Each number is 128 + 32 x the weight over its row's rms, rounded and kept within 0 to 255. Layers, rows and columns count from 0. The size above them is the row's rms in percent of the matrix's.

# layer 2 MLP gate, 512x192, rms 0.151, rows 34-68, columns 128-191
size [100 101 101  99  92  98 110 112  93  99  97  93 105 109  90  96 110 100  90  95  98  94  92  92  89 101 110 106  95  83 106  93  94 100  96]
[[138 163  67  97 141 199 158  83 164 157 107 149 125 138 116 143 143 111 152 214  82 112  79 107 121  78  51 110 101 106 170  91 118  64 106 150  88  87 116 132 180 120 125 115  76 127 122  99 128  97 129 120 160 142 135 118 121  78 154 161 120 120 149 164]
 [107 131 106 165 140  95 141 192 109 142 125 119 115 123 107 128 116 113 118  94 157 125 137 125 121 143  90 149 131 129  50  81 137 122 100 149 141  97  75 185 101 127 105 105 121 148  98 100 100 124 172 102 145 169 101 129 123 149 129  85 160 104 179 145]
 [143 146 137 118 128 134 138 152 121 160 193  85 127 120 132  93 122 115  94 136 103 128 141 106 116 147 155 121 168 104 138 105  91 109 135  86 187 133 139 146 113 100 132 212 224 119 151 100 128 145 118 132 128 126 107 121 162 118 179 140 115 160 124 106]
 [112 119  92 138 120 178 164 164  92 143 107 114 126 120 124 143 193 119 104 135  86 145 127 120 146 144 163 197 128  87 121  97 141 143  89 115 102 117 101 156 145 120  81 144 161 130 109 155 133 119 148 101  99  98 160  97 140  45  68 124 187 152  93 122]
 [101 124 162 126  67 142  75 164 102  85  80 116  90 160  89 142 186  66 140 161  87  81 111 135 153  93 132  89 135 134 132 105 168 142 150 171 107 138 130  87 116 128 138 107 100 117  87  50 133 128  58 116 159  50  86 102  98 123 108  99 122 173 155 135]
 [177 103 174 151 109 161 129 204 130 143  99 161 188 174 151 133  96  92 156 154 129 118 107 160  81 147 156  84 163  94 160 161 133 148 136 169 157 145 140 144 120 168 145 119 131 117 163 147 181 219 131  73  90 113 100 126 126 131 164 110 114 136 164 115]
 [110 100 129 136 145 115 136 100 166  91 138 142 131 137 151 174  80 143 163 190  77 137 100 171  75 134 194 132 135  86 112  84 142  99 129 125 146 125 157 160 140 120 132 229 109  78 118 123  54 164  60 110  78 154 124  86 159  58 127 172 207  77 130 158]
 [112 136 132 190 117 137 123 139 130 123 163  34  76  72 129 157 107 192 147  55  98 111 117 159 120 115  97 145 113 149 121 152 110 146 169 114 119 148 167 136 200  96 161 125 159 173 160 147 142 169 101 120 133 131  91 205  97 137  84  97  97 139 116 124]
 [108 160 233 129 150 110 158 165  68 103 110 102 201 148 152 122 123 125  84 100  90 120 151 134 141 118 138 137 106 122 158 139 131 137 121 126 114 159 138 153  81 103 152 164 120  56 139 110 131 180  79 129 129 137 157 112 168 132 149 142 133 143 115 106]
 [137 149 168 163  93  83 117 107 120  96 180 163 132 168 146 131 136 106 150 118 121 170 112 158 150 128  78 134 137 195 119 117 121 155 105 193  59 128  55 138 130 122  94 105 119 103  99 150 136  75 113 160  70 144  85  82 107 125 173 112  86 109 142 109]
 [114 119 100 115  79  79 141 154  75 142 152  80 163  83 113 138 128  70 154 163 130  94 127  97 144  89 114 195 141 106 105 182 114 162 129 109  74  80  57  93 110 161 138 101 104 104 148 144 155  85  82 115 135 136  96  62 119 111 163 157 120 172 132  98]
 [153 115 150 110  90  93 184 176 146 107 117 142 183  99 205  98 163 133 122 189 124  94 119 110 134 120 154 154  97 123 121 160 118 132 111 192 147 116 114 118 119 165 148 143  97 136  89 137  81 121 132 165 106  89 156 123 160 141 156 127 142 120 164 125]
 [ 64  62  78  98 120 106 112 109 128 106  96 154 172 120 136 106 159 130 171 109 102 140 104 123 166 147 129  66 132 109 119  65 173 171 154 127 111 103 123 135  97 166 160 111  88  86 109 188 169  92 170 115 154 132 143 123 110 109 137 143 113  72 148  71]
 [142 137 114 150  90 140 103 170 101  94 103 129 127  97 112 105 205 123 142 168 129 126 205 142 158  71 134 138 122  86 150 137 140 157 167 120 157  96 160 155 191 142  80  69 139 164  86 165 179 132  84 162 114 134 151 129 153 129 136 200  61 139 147 170]
 [ 89 115 126 147 120 134 142  98  99 170 125 160 139  85 180 147 100 159 178  99  81 120 161 104 100 172  77 154  75 133 108 136 117 172  95  90 156 140 105 135 104 116 131 107 132 116 132 107 142 139 178 127 131 133 145  89 137  77  76 145 196  96 176 110]
 [ 76 174 101  98 148 148  99  97 157 125  77 169  74 104 141 169 126 134 119 138 197 145 129 169 161 158  80 151 123 113 144  91 136 129 136 154 119 140 192 165 137 154 150 166 139 147 138  93  72 128 152 113  87 119  93  84  61 120 141  95 131 118 171 139]
 [121 114 122  96  80 132 195 130  90  83 135 105  79 119 131 169 141 142 161 156 150  65 164 105 102 102 127 126 149 129 163 156 150 106 100  96  84  80 118 140 141  99 112 181 144  72 172 182 197 138 116 138  80 162 131 146 190 152 139 121 176 123 139 158]
 [157 152 159 125 176 138 164 130 106 120 117 154  98  83 156 180 151 165  90 115 140 154 124  66 176  98  87 168 156 129 160 140  96 137  68  99 124 138  99 161 121 127 147 129 121 135 138  81 127 144 136  72  82 116  86 138  64 117 115 161 130 136 196 143]
 [ 85 127 110 137 101 174 108 189 169  91 140 141 111 111 163 193 146 143 168 123 159  61 119 143 151  75 120 135 128 138 121 149 215  93 115 142  81 139 127 112 114  99 149  98 103 137 129  91  92  88 193  56 138  88 153  87 163 163 111 169 136 154  95 198]
 [146  90 147 130 187 151 114 220 131 142 166 119  69 146 128 164 132 130 105 124 107 162 119 172 149 121 107  80 117  76  91 156 142 123 124 111 140 162 121  77 103 144 161 125  66 186 105 107 157 130 201 113 125  84 138 112 105 106 125 136  62 118 108 151]
 [158 118 151 138 109 101 133 172 123  79  82 142 183 127 138 157 173  91 176 159 195 148 110 142 128 115 120 193 140 114 125 112 103 119 145  95 153  53 196 142 110 104  90 183  86  98 113 179 118 152 137 111 142 115 106 182 131  98 104 120 163 119 111  85]
 [166 114 124 106 179 155  99  94 128 158 133 102 175 153 166 128 146 200 119 129 162  54 115 133 125 133 137 156 154 104 100 163 147  92 157 123 113  66  68 143 134  63 173 102 157 136  80 110 123  83 167 135 137 108 128  70 145  86 130 129 168 166 108 125]
 [165 119 136 165 146 150 157 122  95 112 144 118 203  89 143 171 209 169 116  87  98 138 123 137 140 102 127 151  82 205 150 114 142 105 128 114 182 186  89 134 143  61 150  95 110 149 154 148 153 113 108 165  76 213 123 161  98  92 106 110 133 131 132 132]
 [ 96 176 158 148 118 164 138 131 132  48 185 124 138 121 145 134 134  76 118 119 165  86 115 147 144 101 164  96 136  69 160 134 126 100 103 133  66  96  95  99 141  64 154 105 122 179 166 157 117 108 105 138 110 182  97 217 155 103  75 108 107 116  98 145]
 [150 110  68 143 125 161 103 183 122 136  78 131 147 137 127  96 128  91  94 153 168 113 169 128 161 142 178  92 138 156  95 120 145 201 124  94 118 170 139 130 145 111 167  92 128 139 109 129  72  99 154  96  94 119  53  79  60  98 114  44 110 126 153  97]
 [ 75 111 110 156 127 113  99 176 161 117 154 111 124  74 100 161 167  96  66  86 185 103 131 119  57 125  80 153 170 172 136 187 153 208 158 151  57  98 155 152 145 125 149  93 119 114 152 168 108 134 102 114 207 140  75  81 130 156 137 144 163 108 129 118]
 [151 117  87 129 127 196  91 103 133  79  97 147 118 167  62 143  75 124  75 115 173 116 137  92 153 136 102 116 113 101 170 146 112  61  68 125 125 125 126  85 158 158 128 117 110 155  73 118 124 124 155 121 157 155 114 158 105 113 147  78 116  82 117 112]
 [123 158 153 191  95  76 118 118 104 116  94 108 154  79 131 139 129 129 125 125  71 157 106 104 114 117 155 145 123  84 157 185 141  96 166  85 154 146 121 142 145 134  83 141 141 136 154 134  80 241 141 148  96 184 108  96 154 150  89 123  87 106 194  68]
 [185 164 105 110 101 130 143 131 179 117 120 175 173 153 117 120 164 113  82 156 175  85 104 196  78  88 101 162 100 109  94 175 128  87  80 136 190 105  91 160  61  84 113 159 153 133 150 125 157 101 110 162 121 148 156 104 151 138  95 195 117 126 142 103]
 [ 89 137 127  77 141 105 111 145 100 141 153 138 165  66 116 126 163 137 117  68 115 118 153 124 135 163  85 208 118 117 132 173 172  98 124 159 113 147  99 122 118 100 156 116  82 129 143 140 146  75 100  42  66 115  81 149 176 198 146 140 100 147  95 108]
 [102 136 213 162 144 150  98 123 121 136 109 164 155 176 183  98 148 128 117 133 101 139 143 158 101 160 147 108 157  99 149 136  98 100 167 126 135 150  79  82 114  75 183 140 192 102  95 110 124 107  92 139 181  76 135 137 160  80 124 136 114 107 187  85]
 [ 86 119 152 137 125 105 106  81 151 157  84 142 154 179 164 140 148  86 165 148 122  96 120 134 143 156 107 149  69 148 125  80 124 126 140 126 135 108 185  90 164 140 105 216 149  72 146 170 156  71 140 163 146 102 149 105 115  91 126 164 117 120 121 116]
 [ 86  86 125  81  79  64 123 104 190 147 121  90 184 132 197 136 125 170 184  84  86 131 106 154 168 168 105 160 112  80 211 115 144 138 165  71 136 115 153 191 165 159 116 150 143 117 128 107 145 180  97 121 135 100 143  96  81 105 118 129  82 114 112 108]
 [122 128  97 190  92 141 129 164 106 154 153  87 117  99 160 173  90  86 178 145  91 106 123 156 139  99 126 142  93 163 109  58 158  97 109 125 177  50 145 180 108 133 131 183 162 123 182 183  89  89  98 182 139  85 101 114 143 185 134 121 140 120 158 139]
 [123 179  80 149 112  97  95 106 100 136 200 157  84 137 164 222 138  85  37  78 155 114 121 116  82 148 142 146 107 149  90 161 157 136 109 209 153 136 121 147 127 158 125 135 177 108 156 128 158 122 179 131 113 124 145 156 135 146 140 209 169 180 164 133]]
# layer 2 MLP up, 512x192, rms 0.146, rows 34-68, columns 128-191
size [ 97 103  96 106  89  99  97  89  80 102 100  90 104 102  95  99 102 115  92  96 109  88  94 101 101 105 117 109 100  87 117  92  96  97  94]
[[190 149 132 169 151 136  74 118 150 104 109 132 116 132 158 101  97 131 122 137 162 229 139 159 194 100 197 181 178  95 117 163 154 129 116 120 174 113 109 172 173 105 183 109 134  87 105 106  89 156 106 141  94 156 151 102  98 158 145 130 126 126 198 112]
 [122 163 186 159 108  88  64 102  82 139 114 154 209 134 176 115  89 160 119 127 146 175 144  67 120 106 157  95 140 145 156  75 113 120  92  96 108 115  99 129 200 102 163  80 104  67 152 126 158 140  95 125 103 150 142 176 124 165 127 136 115 110 110 163]
 [149 107 157 124 175 119 158 156 170 108  91 153 146 137  76 111 155 131  92 164 128 160 118 145 108 112 154 166 100 147 156  84 150 123 138 164 117 167 128 155 110 118 162  77  91 133 136 128 190 144 132 134  87 167 174  94  53  98 104 152  49 118 151 145]
 [ 92 123 120 115  85  99 178 121 134 107 214 142 143 177 135 125 154 157 161 148 173 157 166 159 132 129 130  82  78  70 179 118 104 133 104  78 157 132 188 136  67 103 120 144 104 138 157 137 156  68 135  72 170 158 157 167 168 118 149 150 121 128 131  78]
 [173 100 132 136 153 158 102 121 129 158 130 149 129 113 108 126 117 163 133  70 162 178 150 147 128 180 127 142 175 139 151  96 130  92 115  73 137  89  78 119 102 125 116 116 126 144 184 191 108 136 142  89 127 153  98 141  97 117 154 136 139 122 118 171]
 [ 94 101 119 103 173 154 148 154  89 145  98 159  97 151 104 165 169 128 148 111  81  97  89  88 141 144 145 104 162  76  75 143 108  94 144  72 110 118 118 137 118 166  76 115 114 207 104 113 176  19 230 149 133 192 126 136 121 116  91 109  99 173 112 133]
 [118 125 105 116 116 122 163 157 195  99 132 131 139 187 220 109  88  83 154 119 114  84 158 160 119 146 157  73 162 139 169 107  88 169 130 156 116 136 193  87 178 104 104 173 123  86 117 139 107 153 134  86  86 138 121 181 132 136 107 131 121 115 158 117]
 [124 128 142  67  57 148 144  99  94 127 137 117 129  94 133  89 128 103 173 155  83  66 204 100 168 156 183  52 123  78  88 124 122 121 163 121  73 132 135 104 135  39 128 137 115 171  67  77 136 144 160 177 116 185 140 152  80 104 136 151 117 166  97  67]
 [ 76 107  87  94 112 118  99 142 153  38  95 146 119 155 167  68  95 157 132 115  78 176 142  91 135 104 108 112 101  71 115  97 113  77 102 122 154  85 160 100 121 154 143 119 141 153  45  92 140 114 115 160 108 144 112 115  80 123  98 124 160 156 135  82]
 [102 143 161 109 181 130 183 116  82 150 171 118 135 141  97 132 137 143 114 115  95 113 133  71 172 117 137 121 101 108 151 147  55 139 172 100 128 132 158 154  84 115 148  89 118 160  87 128 154  46 130  96  90 144 203  92 160  84 101 115 108 125 152 125]
 [121 127 155 119 119 134 195 143 139 119 174 139  79 122 134 134  78 142 133 128  93 109 171  55 131 139 166 162 131 109 120 176 163 146 125 170 127 183 111 142 112 122  98 149  50 130 108 100 171  44 177 117 130 157 139 116  97  38 148 108 185 130 142 124]
 [100 218 151  87  95 115 160 111  96 131 119 100 136 102 115 148 123 109 133  97 137 178 127 141  97 120 184 111  83  36  61  96 105 162 112  87 126 159 114 124  98 105 102 113 165 148 161 141 124 138  83  97 141 139 114 113  92  95 132  87 158 165 190 196]
 [162 112 149 155 160 155  86 102  46 143 104 132 221 122 117 108 144  89  67 114  85 115 113 170  84  74 113  69 118 154 182 120 113 121 152 156 118 221 182 125 110 113 169 120  97 130  89 100  70 135 139 137 126 127 115  72 151 110 148 118 147 128  97 138]
 [149  94 104 173 176 137 132 117 178 133 157  96 108 123  91  70 162 107  45 150 130 121  75 113 168  86 129 153 136 196 107 155 131 126 114 159  78 162 148 141 162 147 115 165 158 143 116 136  91 147 120 131 128 130 204 125 132 112 163 105  81  73 119 136]
 [179 133 103  82 132 119 138 169 107 130 124 116 107 177 107 103 146 108  96 148 168 136  76 165 153 101 216  85 197 111 162 103 161 104 133 152 102  45 167 143 149 140 122 124 169 144 122 105 107 149  94 162 116 113 164 191 101 149 100 115 107 134 140 109]
 [128 108  90 164 164 168 100 111 137 131 183 139 103 129  85 173 131 104 102  94 112 137 157 122 111 146 103  81  86 135 119 129 140  91 129 112 101 107 149 152 129  86 158 136 119 127 108 135 120 116 136 125  74 151 103 103 130 160 108 178  86 151 175 122]
 [156 156 114 172 144 113 107  78 112 133  84 139  99 134  54 102  75 146 113 142 107 111 147 118 170 116 135 149 148  66 130 150 147 122 158 182 125  82 127 160 128 138 123  96 144 114 163  82  94  99 134 148 148 127  76  91 156 142 109 173 111 143 163  80]
 [131 157 130 118  93  76 122 141 139  63 141 128  77 132 153 172 163 126 114 152 148  87 121 129 121 136 146  90  53 137 177 180 105 130 153  96 113 185 126 128 136 155  83 109 148  66 123 147  94 128 120 139 128 101  87 152 115 150 127  62 131 121  90 128]
 [131 160 147 151 128 113 127  95 133 109 119 120 128  98 151 142  72  89   4 121  88 147 103 144 112 130 173 104 106  87 168 101 116 162 182 130 145  84 123  98 179 123 100 110 191 106 137 150 113 133 116 148 104 125 148  68  95 196 152 118 122 132 157  95]
 [132 131 108  83 124 119 107 131 186  90 117 151  98 109 164 136  91 156  44 167 130 131 110 156 105  88  98 198  72 118  98 169  61 134 128 150 150 105 122 154 142 116 154 146 125 165 156 166 176 145 109 152  88 139 111 148 118 167 157 148 124 146 158 146]
 [182 113 132 154 131 113 151  77 135 107 128 112  88 121 141 144 113  93 123 148 125  74 119 101 187 210 111 116  99 118 119 113 155 164 143 170  82 173 112 127 142 128 162 142 165 200 118 108 158 139  88 126  90 109 118 104 123 205  99 130  92 180 144 145]
 [141 177 152 119 106 147 114 128  48 132 155 110 104  93 138 125 102 124 159 141 122 181 121 135 143 140 112 123 109 125 138 149 147 129 135 159 143  65 111  95 132 142 122  75 116  97 168  93 127  99 160 139 134  68 180 127 101 124 142 163 162  83 148 125]
 [154 164 161 128 109 127 140 147 117 151 193 113 134 124  73 170  95 151 173  76 160 104 122 101 155  76 104 165 133 124 188 111  95 106 133 129 156 102 138 104 127 128 142 108  77  89 142 100 109 118 153 125  95 157 112 127  91 137  56  58  99 142  89 135]
 [158  89  99  84 188 119 109 119 132 149 131 160  98 110 117 164 147 156 123 142 168 210 165 142 155 115 140  75 134 104  63 122 170 121 148 107 126  89 108 127 167 119 112 104  78 135  64 140 189  86 136 183  69 130 103 145 150 152 124 101 101 150 145 161]
 [141 146 134 138 166 132 131 106 107 117 140 140 149  35 114 103 178 107  57  91 112 108 179 101 100  45 155  99 179  93 154 106  86 120 131  86 118 153 161  85 110 104 151 111 129 172 123 126 104 126 190 133 130 168  78 110  94  82 208 117 151 118 141 143]
 [151 193  96  65 196 149 130  71 136 152 141 152 152 144 169  80 104 121 162 106 162  74 135  98 148 193  93 138 139 112  85  56  89  84 134 103 132 173  80 134 101  94 149 165 129 166 144 102 106  81 163  81  73 109  99 111 119 135 103 141  52 109 152 118]
 [135 138 162  99 142  61 146 119 105 112 177 137 161 106 167 116  98 114 133 111 129 102 127  83 148 166 143 173 147 151 125 184 187 151 136 215 174 138 163  94 114 112  90 144 131 136 107 171 180 135 126 160 122  72 143 160 146 144 103 137 178 170 141 102]
 [ 74 123 117 142 108 103  64 193 143  65  96 131 120 110 113 135 156 134 119 133 165 162 131 123  97  88 161 145  98 122 220 159 147 127 151 119 156 106 130 100 177 114 132 184  80 137 119 112 112 144 139 105 135 170 127 124 144 132 127 158 122 142 162 111]
 [131 167 136 130  94 115  77 128  15 151 178 108  71  88 105 158 137 187 124 127 120 159 182 125 104 181 106 103 135 150 165 101  88  95  82 152 113  70 129 142 103 128 106 144 144 111  74 138 166  69 169 102 106  83 165 190 143 143 152  97 135 154 124 111]
 [118 150 152 103 130 157 159 172 105 154 110 136 115 107 136 130 122 183 181 101 103 120 131 121 195 113 166 118 119 101 194 106 104 100 176 114 146 135 133 133 136 117 118 102 120 189  66 203 134 174  84 154  61 166 117 116 148 102 135  43 107 177 105 163]
 [ 59  80 125 146  91 144 121 186 156 168 109  89 108  86  89 116 122 102 184 143  93 126 135 148 138 132  73 146 124 147 116  86 163 137 159 190 131 155 180 123 143 123 217 104 160  92 115 174  62 137 129 157 110 114 124  91 123  62 124 127 122  96 120 102]
 [127 112 153 151 153 141 175 141 103 124 145  68  93 150  71 163 165 154 106 160  76  94 135  90 122  50 121  97 148 177 179 142  89 147 126 171 172 156 172 120 165 136 113 188 120  84 131 141 107 127 199 138 184 160  75  46 172 153 131 112 169 108  90 118]
 [102 131 147  29  97  90 112 140 164 126  91 161 182  91  90 113 153  96 180 112 157 159 116 119 149 111 133 120 129 143 110 162  99  97 158 155  98 125 108 116 125 123 137 177 111 173 157 146 113  95 139 160  82 140 164 107 151 134 129 131  80 125  91  75]
 [150  96 116 117 123 117  79 156 130 147 131 165 110 103 138  95 180 143 165 173 140  80 178 157  59 110 154 166 137 169 135 117 134  92 100  56 117  94 153 134 107 169 146 171 131 141 198 165  60 164 123 171 119 138  83 100 146 133  82 155 147  63 164 148]
 [127 146  98 170 145 108  85 184 103  49 145 157  96  98  77 179  90 147 131 117  71 138 127 110 127  91 143 178 119  95 134  99 156 144 111 101 202 136 151  91  86 140 142  88  78 186  94 145 193 213 118 102  93 153 109 169 103 118 154 153 181 129 156 181]]
# layer 2 MLP down (transposed), 512x192, rms 0.135, rows 34-68, columns 128-191
size [ 95 103  94 101  94 106 100 102  95  95  96  96  97  99 103  99 102 110  96  96 104  95  95  97  99  99 111 102 101  90 105  96  96 102  97]
[[180 141 150 185 132  96 119 171 169 102  84 119 143 111 163 130  72 147 118  88 160  97 130 185 125 144 169 141 232 129  86 104  98 115 154 174 163 130 127 164  74 129  91 127 129  98 134 107 135 124  94 128 134 221 164 136 113  99 108 133  75 151 177 143]
 [ 60  92 149 170  86 175 192 171 181  71 124 138  73 109 117 190 167 113 125  40 121  84 155 127 113 147 107 164 130 137  89  97 132 157 143  97 158 164 156 204 101 134 162 140 143 140 120 119 107 115 171 138 107 118 159 135  94 129  86 152 146 105 110 136]
 [145 139 110 114 103  98 120 109 106  58 102 159  76 130 185 122  39  57 111 179 121 100  75 160 102 104 125 127 178  44 104 116 194 109  93 113  93 140 107 136 141 152 157 153 123 117 168 134 111 101 189 145  84 104 121 174 141 115 164 113 144 126  77  84]
 [159 127 103 124 165 143 172 133 105  92 141 124 118  99  85 136  93  87  59  75  53 124 122  93  93  89 154 123 159 135  80 120 125 124 120 146  62 104  84 145 113  87  81 153  97 104 113 129 111 137 125 189 108  69 126 168 149  89 114 116 109 119  88 142]
 [205 108 107 138 110  98 150 135  84 101 207 137 120  99 119 186 122 137 129 125  97 140 111 107 168 112 146 127  62  91 124 168 115 137 141 130 149  76 138 129 156 216 133 147  84  80 182 183 165 110 123 110 174 241 168 134 125  80 124 143 158 184 128  98]
 [176 107  83 106 188 191 101 133 172 150  63 164 148 165 130 116 174 111 142 152 149 105  90 110 130  85  80 110 142 117 106  75 150 180  91  71 109 166 121 140 130 109 122 103 106 129 100 121 150 123 102 114 134 183 175 134 150  97 133 147 121 133 191 137]
 [119 129 138 146 156 186 161 105 128  90 189 104 142 130 105 155  97 168 132  69 123 179 137 129 174 137 171 182 182 170 155 119  95  64  82 104 121 157 111 128 143 163 139 145 125 132 143 113 109 179  96 149 132 125 178 151 120 130 131 109 179 161 131 107]
 [181 161 172 136 145 169 120  65 170 163 159 153 154 130 141 170 120 134 155 143 118  63 140 174 146  45  81 147 131 137 103 153 112 151 185 124 128 106 129  94 100 156 156 124  47 122 105 146 130 100  57 154 178  82 100 123 143 155 145 144 136 122 109 196]
 [151 128 115 126 143 124 127 116  80 101 155 116  89  86 164 134 178 164  90 125  81  76  72 129 124 119 168 107  97 155 111 138 172  84 119 143 115  87 167 151 168 136 134 167 128 156 160 150 113 122 146 139 122 186 108 214 167 105 134  89 112  74 151 129]
 [199 140  90 161 129 155 148 150 103 138 163 118 128 114  95 131 108 150 117  82 120 170 132 120 151 103 173  71 142 102 117 124 119 104 124  51 175 147  75 115 127 128 133 109 177 144 115 115 190 141 127  42 173 114 172 131 193 127  80  83 165 150  95 127]
 [170 159 222 139  77  70 113 187 137 109  89 178 154 180 167 118 139 110 105 142  99 134 161 142 126 106 106 181 127 105  76 133 169 106 140 122 117 132 112 132 176 107 106 157 133 124 108 183  97 116 198 130 143 141 124  74 109 218 144 169 151 170 147 100]
 [117 120 165 125  61 127 108 126 121 190 106 124 122 112 133 115 154 103 107 117 148 122 121 198 194 119 136 171 144 148 163 110 153 117 140 135 145 122 104 118 103  64  83 139 130 150 108 113 134 165 124 106 175 157 127 114 144  95 150 180 190 145 135 137]
 [140 182  71  73  64 148 105 165  94 161  76 119 117  79 111 107 100  93 137 149 133 156  52 135 169 131 110 102 121  87  75 165 112 142 143 119 163 128 151 132 116 150 144 134 115 112 172 139 106 105 131 135 125 130 131 188 161  69 146 117 118 118 108 112]
 [110 104 148  82 129 116 119  75 106 123  86 102  76 152 160 102 113 151 148 181 104 112 107 141 177  96 149 112 175 222 159 146 124  88 105 180 110 111 103 138 171 143 180  89 141 184 122 122 136 153 155 160 117 109 178 108 118 102  62 174 155 163  81  92]
 [123  70 110 126 208 182 215 120  96 130 137 142 166 163  97 147 124 136  90 125 133 126 163  55 192 155 100  66 131 133 182 169 107 181 145 164 102 155 126 114 163 105 114 118  74 148 184 146 149 134 131 118 114 177 101 129 134 151 108 127 135 116 145 102]
 [163  39 116 122 131 119 153 110 123  89 104 110 110 143 158 101 140  78 122 126 122 134  95 146 163 122  61 119  98  60 117 154 130  96 130 188 118 133 179 166 109 129 102 167  96 129 165 123  64  92 155 134 123 113 110  75 100 137  61 133 134 177 132 105]
 [ 68  89 115 170 118  65 102  76 133 104 133 123 239 103  63  77 165  64  97 134  80 127 143 143 245 118  91 172 125 138 126 158 138  61  74  96 127 143 128 118  95 129  96 102 130 118 131 134 121 118 132 179 117 122 168 129  90 148 120 115 114 115 128  57]
 [ 61 168 164 103 174 143 110 199 108  90 225 119 147 100 138 179 117  89 145  59 163 130  75  64 107 185 168  96 137 110  82 130 152  99 154 137 100 168 149 127 123 106  71 144 167 180 126 138 166 115 116 111 150 126 150  82  87 108 118 105 159 166 112 120]
 [188  83 149 133 163 171 116  97 150  90  63 190 124 149 161 111  91 107 115 172 113 138 130 133 159 139 129 139 154 136 157  85 109 120 118  82 145 133 115 156 101 197 134 181 158  97 164 118 120 107 139 160 100 132 170 127 140 101 182  69 166 124  98 108]
 [116 202  70 105  95 110 134  54 136 132 134 114 186 120  90 138 117 107 149 104 133 104 111 104  99 143 185 139 121 148 109  86 110 167 196 203 134 123 169 165 139 129  53 175 159 100 146 140  93 103 119 107 120 140 122 127 124 172 149 134 119 158 155 117]
 [ 70 106 109 170 155 140 119  98 112 131  82 134 181 133  88  92 158 100  83 124 114 137 117 174 165  86 117 117 161 161 137  96  84 143  86  87 152 157 127 159 158 126  17 165 136 110 158  78 140 119 120 119 193 118  96 166 122 117 170  63 141 110 137 145]
 [106 117 108 181 107 101 137 146 160 164 136 186  85 144  97 117 141  82 178 127 121 178 184 110 119 190 141  78 140  84 201 144  98 108 153 112 161 106 137 160  59 113 124 130  95 134 162 151 173 116 133  71  99 147 119 111 159 132 174 129 110 100 191 128]
 [138 149  90 139 140 124 109  98 178 102 130 129 132 131 108 181 149 109 117  87 127 127 154 122 117 124 152 145 145 237 164 110 116 116 108 145 144 142 139 129  94 110  99 106 117  70 171 120 123 130 164 130  79 107 149  64 125 168 117  87 150 114 126 135]
 [102 137 148 141 125 149 117 139  78 130  81  77 130 137  82 147 117  80 126 153 114 147 166 133 168 175 103 164  86 143 148  64 166 166  96 126 135 170 110 132 111 133 120 129 139 175 176  86 143  82 123  89 136 144 101 120 112 157  54 144 144  90 139 118]
 [111 142 164 102  86 132 119 100 113  95 104  86 190 133 156  77 128 138 114 143  60  70  82 176 136  92 187 206 125  86 165 145 124 118  82 121  97 115  95  89  91 137 131 110 141 154 123 138 102 110 120 122 104 137 148 133 165 106  76 166 112 100 162  83]
 [ 85 157 103 104 182  67 121  80 184 134 114 134 137 104 174 193  69 130  99 150 138 108  90 150 157 145 111 120 188 116  93  96 136 148 141 167 112 140 114 129 148  90 100 111 119 127 188 115  88  80 170  50 154 123 129 100 120  92 127 133 138 105 154 122]
 [101 122  73 103 110 157 141 104 159  97  68 181  79 178 140 116  93 110 103  97 123 116  96 117 163 139 195 122 169 146 114 157 159  98 142 152  85 103 110  87  70 140 131 155 138 156 116 104 162  65 130  91 151 143  90 117 141 148 154 124 177 148 132 123]
 [112 106 118 138 125 127 183 117  89  85  39 140 134  98 115 167 159 192 159 101 111 157  83 110 155 127  62  81 145  96 128 121  73  75 173  30 150 135 158 153 106 108  86 133 130 136 137  97 149 175 123 111 164 137 137 107 129 159 120 179 116 120 128 139]
 [162  68 137  43 123  71 147  81 149 129 156 155 105 118  78  85 129 122 128  72 136 103  78 105 134 126 105 175 134 102 136 122 105 109  90  81 165 107 191  73 123 163  86  91 141 159 113  94  89 133 164 131 152 135 103 154 139  77 152 112 137 169 179 127]
 [113 103 135 121 158 129 124 168 131 179 178 175 172 146  71 138 119 189 106 151 109 171  89 167 169  94 154  65 122 142 149 108 164 174 126 118 169  88 159 156 157 150 118 132 137 138 115 135 178 127  75 113 137 167  94 120 117 115 171 119 132 166 117 153]
 [ 95 144  80 137 170 123  88 114 123 129 117 123 191 118 162 130 149 121  61 165 131  68 153 135  95 128 153 124 202 140  98 143 155 125 174 100 180 131 113 132 157 118 110 143 127  68  97  85 117 137 102 145 182 166 160 191 116 173 166 143  92 207 144  89]
 [ 73 126  89 152  85 160  82  61 109 193 134  86  94 149 147 127  56 154 114  95 142 149 103 103 109 166  91 143 112 146 112 137 151 132 130 149 102  51 139 158 148 139 109 130  97 133 204 124 141 100 150 156 129 168 122 192 138 170  85 138 128  64 152  75]
 [105 155 160 121 146 147 148 157 162 122  82 108 120  93 105 184 121 126 156  94 166  98 132 113 173 147  95 131  76 100  75 140 150 137 126 102  88 138  81 179 157 132 109 108 128 154 151 121  98 135 109  92 130 128 136  76 106 124 126 114 104 103  96  99]
 [ 86 151 132 147 189 183 154 100 170 142  58 179 114 142 126  93 120 141 135 119 169 180  65 173 119 137 119 128 182 160 194 119 133 123 171 195 128 138 159 138 122 161 210 144 110 112  38 111  98 138  72 116 194 150 107 105 176 130 116 133 126 100  51  97]
 [120 124 160 127 129 164 187 104 149 135 129 112 165 150 101 139 117 105 196 127 161 142  95 141 100 136 165 137 126 138 102 136 104 139  87  54 185 149 115 139 114 163 127 162 166 198 122  94 110 139 109  96 171 113 136 114 146 113  86 103  81 118 117 149]]